From a checkpoint of a small transformer trained on Wikipedia.
Size: vocabulary 32768, 107M parameters.
Architecture: RMSNorm before each block, no biases in attention or MLP, untied embeddings, normalized queries and keys.
Training: a variant of Adam for these matrices, 4527 steps.
Each number is 200 + 40 x the weight over its row's rms, rounded and kept within 0 to 999. Layers, rows and columns count from 0. The size before them is the row's rms in percent of the matrix's.

# layer 14 MLP gate, 1536x576, rms 0.061, rows 519-533, columns 352-383
098,259,171,173,217,214,176,259,158,286,255,234,163,177,187,207,211,222,195,195,109,185,235,235,174,198,203,124,200,256,256,180,178
099,172,191,206,220,200,258,211,228,153,178,199,288,155,176,163,205,212,148,92,179,190,150,185,272,215,243,177,177,190,163,156,291
102,203,237,164,274,235,238,122,236,190,178,204,200,272,170,237,154,239,253,216,147,263,239,235,242,236,217,184,240,194,182,192,249
097,254,169,194,183,205,139,169,239,240,140,199,299,212,169,251,174,172,192,213,233,162,85,211,185,197,153,139,246,205,210,137,187
090,181,220,193,154,148,181,180,203,123,244,208,218,230,155,256,208,216,201,205,160,178,125,225,214,177,217,195,171,226,151,221,215
090,304,142,207,178,190,236,215,138,162,222,215,178,209,225,208,146,201,254,238,100,143,185,269,253,171,251,112,286,134,238,209,156
103,121,215,169,181,240,310,219,161,194,197,205,158,138,188,155,194,215,178,146,172,169,240,151,224,248,156,214,233,186,204,199,189
108,157,310,96,171,275,274,151,268,156,209,201,208,193,221,173,165,189,133,201,220,184,264,146,279,329,203,165,231,269,216,181,205
097,215,180,131,165,167,268,144,229,185,210,222,213,186,197,249,226,202,225,162,143,185,191,231,235,164,183,151,211,170,231,223,191
099,154,184,215,240,204,260,178,184,216,195,262,223,221,189,236,148,192,186,166,244,164,118,200,163,195,145,205,158,155,168,220,177
112,267,208,161,172,155,239,220,188,203,146,232,249,139,182,238,206,213,244,187,125,154,197,153,271,245,199,189,210,205,271,178,138
110,167,311,154,243,242,231,237,188,231,198,206,191,234,127,189,264,216,207,199,190,171,128,211,153,239,220,184,189,152,185,194,164
098,212,219,183,143,254,245,198,155,190,220,258,170,168,174,79,182,195,145,207,208,230,228,204,248,197,209,163,141,266,211,250,224
096,223,249,243,103,174,182,111,201,138,149,198,154,211,158,173,216,177,184,200,167,185,204,180,206,233,288,116,188,222,197,251,236
101,187,158,203,226,186,200,197,213,152,261,200,212,232,243,160,209,263,243,150,207,232,171,198,277,196,206,216,252,251,163,184,211
# layer 14 MLP up, 1536x576, rms 0.0628, rows 519-532, columns 352-383
101,191,222,168,211,224,172,232,190,202,167,201,165,209,250,242,186,189,263,240,222,205,183,246,215,179,253,201,253,166,210,255,254
102,183,143,221,212,241,206,222,194,225,217,211,229,204,234,218,276,171,245,240,212,152,230,155,213,190,265,185,189,182,205,146,232
103,227,156,167,218,158,251,169,218,211,232,151,144,217,221,237,214,217,138,240,286,168,183,201,237,190,103,162,165,219,194,188,249
087,141,195,171,288,144,190,168,222,238,241,140,209,154,138,195,153,168,213,196,226,139,179,265,216,223,292,233,141,222,264,219,185
098,216,213,172,174,177,113,203,175,208,205,203,206,146,233,153,123,201,257,153,232,212,231,196,192,187,282,210,234,203,163,174,213
104,280,223,203,144,144,268,273,129,204,191,237,186,166,158,254,169,211,289,220,196,263,125,277,255,187,140,147,200,181,201,247,143
103,204,156,214,241,79,168,155,138,158,163,263,134,207,228,205,241,176,163,239,105,248,209,259,164,160,214,217,126,139,192,149,151
091,231,148,280,247,166,177,212,252,210,249,208,224,191,215,243,207,196,213,169,181,191,191,201,190,198,154,190,161,209,199,215,189
104,209,216,214,145,231,279,255,160,270,209,199,140,214,121,284,191,181,224,181,256,177,236,221,171,213,167,197,215,217,245,171,161
102,156,135,221,272,277,221,224,159,223,195,185,206,287,138,197,155,184,216,148,237,217,233,157,116,172,230,236,203,166,243,186,165
098,143,246,248,227,199,167,210,237,192,170,82,124,218,225,179,199,138,228,147,244,244,225,137,207,215,227,157,151,156,177,268,175
107,244,191,174,247,156,186,165,175,195,197,191,226,207,175,209,282,181,159,216,178,212,162,222,149,137,317,195,263,190,264,214,110
116,109,198,201,210,207,170,165,147,141,257,153,193,150,176,239,212,177,236,231,247,241,215,241,214,170,224,218,248,266,148,193,174
091,193,205,187,131,259,208,222,221,226,159,233,253,221,179,204,231,215,220,175,209,232,254,152,191,217,193,187,192,220,163,164,199
# layer 14 MLP down (transposed), 1536x576, rms 0.0596, rows 519-532, columns 352-383
098,243,216,205,217,204,189,247,165,168,252,119,214,214,256,170,203,293,175,203,225,230,199,171,225,152,223,189,129,212,239,146,211
097,222,263,117,149,243,191,211,266,192,146,384,157,215,205,263,126,223,135,186,191,200,159,177,211,264,156,153,218,173,173,172,228
106,205,177,215,217,103,123,220,164,232,186,349,229,189,180,203,216,136,275,204,271,223,150,194,149,232,218,207,222,247,159,217,226
089,271,142,172,177,180,232,185,166,156,166,407,194,188,216,215,214,205,252,173,252,183,205,187,202,135,149,154,201,161,186,248,202
100,217,155,220,173,244,178,158,183,237,150,148,204,269,228,190,169,177,221,203,218,245,172,144,193,168,180,228,200,261,244,196,163
106,165,131,217,189,239,183,204,228,226,210,215,184,152,215,262,244,220,322,209,278,217,182,250,108,242,200,144,200,165,160,121,247
103,236,248,155,137,124,153,160,155,178,249,138,188,220,190,179,225,245,263,212,187,161,281,161,133,192,231,229,233,208,170,181,225
088,136,253,198,254,271,229,244,223,187,204,377,194,179,235,231,156,205,204,205,170,258,191,178,196,288,247,304,192,252,165,128,168
099,198,206,261,218,123,145,182,197,121,175,97,222,210,167,208,182,174,230,205,210,203,196,174,160,135,153,217,121,215,223,120,187
106,236,206,220,256,133,221,203,214,168,255,37,239,258,203,171,117,214,182,244,223,198,225,183,166,169,135,176,214,181,160,177,214
099,185,174,181,195,186,218,228,160,182,107,401,215,201,177,202,210,242,176,220,214,246,208,175,228,160,318,192,229,154,208,163,146
109,208,186,209,110,177,178,158,211,211,190,238,193,212,179,209,170,176,174,216,211,170,184,239,175,170,198,255,234,189,169,210,195
111,250,218,208,278,180,129,182,191,161,166,0,182,198,227,174,185,61,107,213,211,193,202,150,222,220,194,229,213,260,148,162,213
096,180,223,113,204,96,216,247,174,180,193,85,192,159,197,203,168,164,186,252,164,171,134,208,182,238,172,216,170,192,219,178,189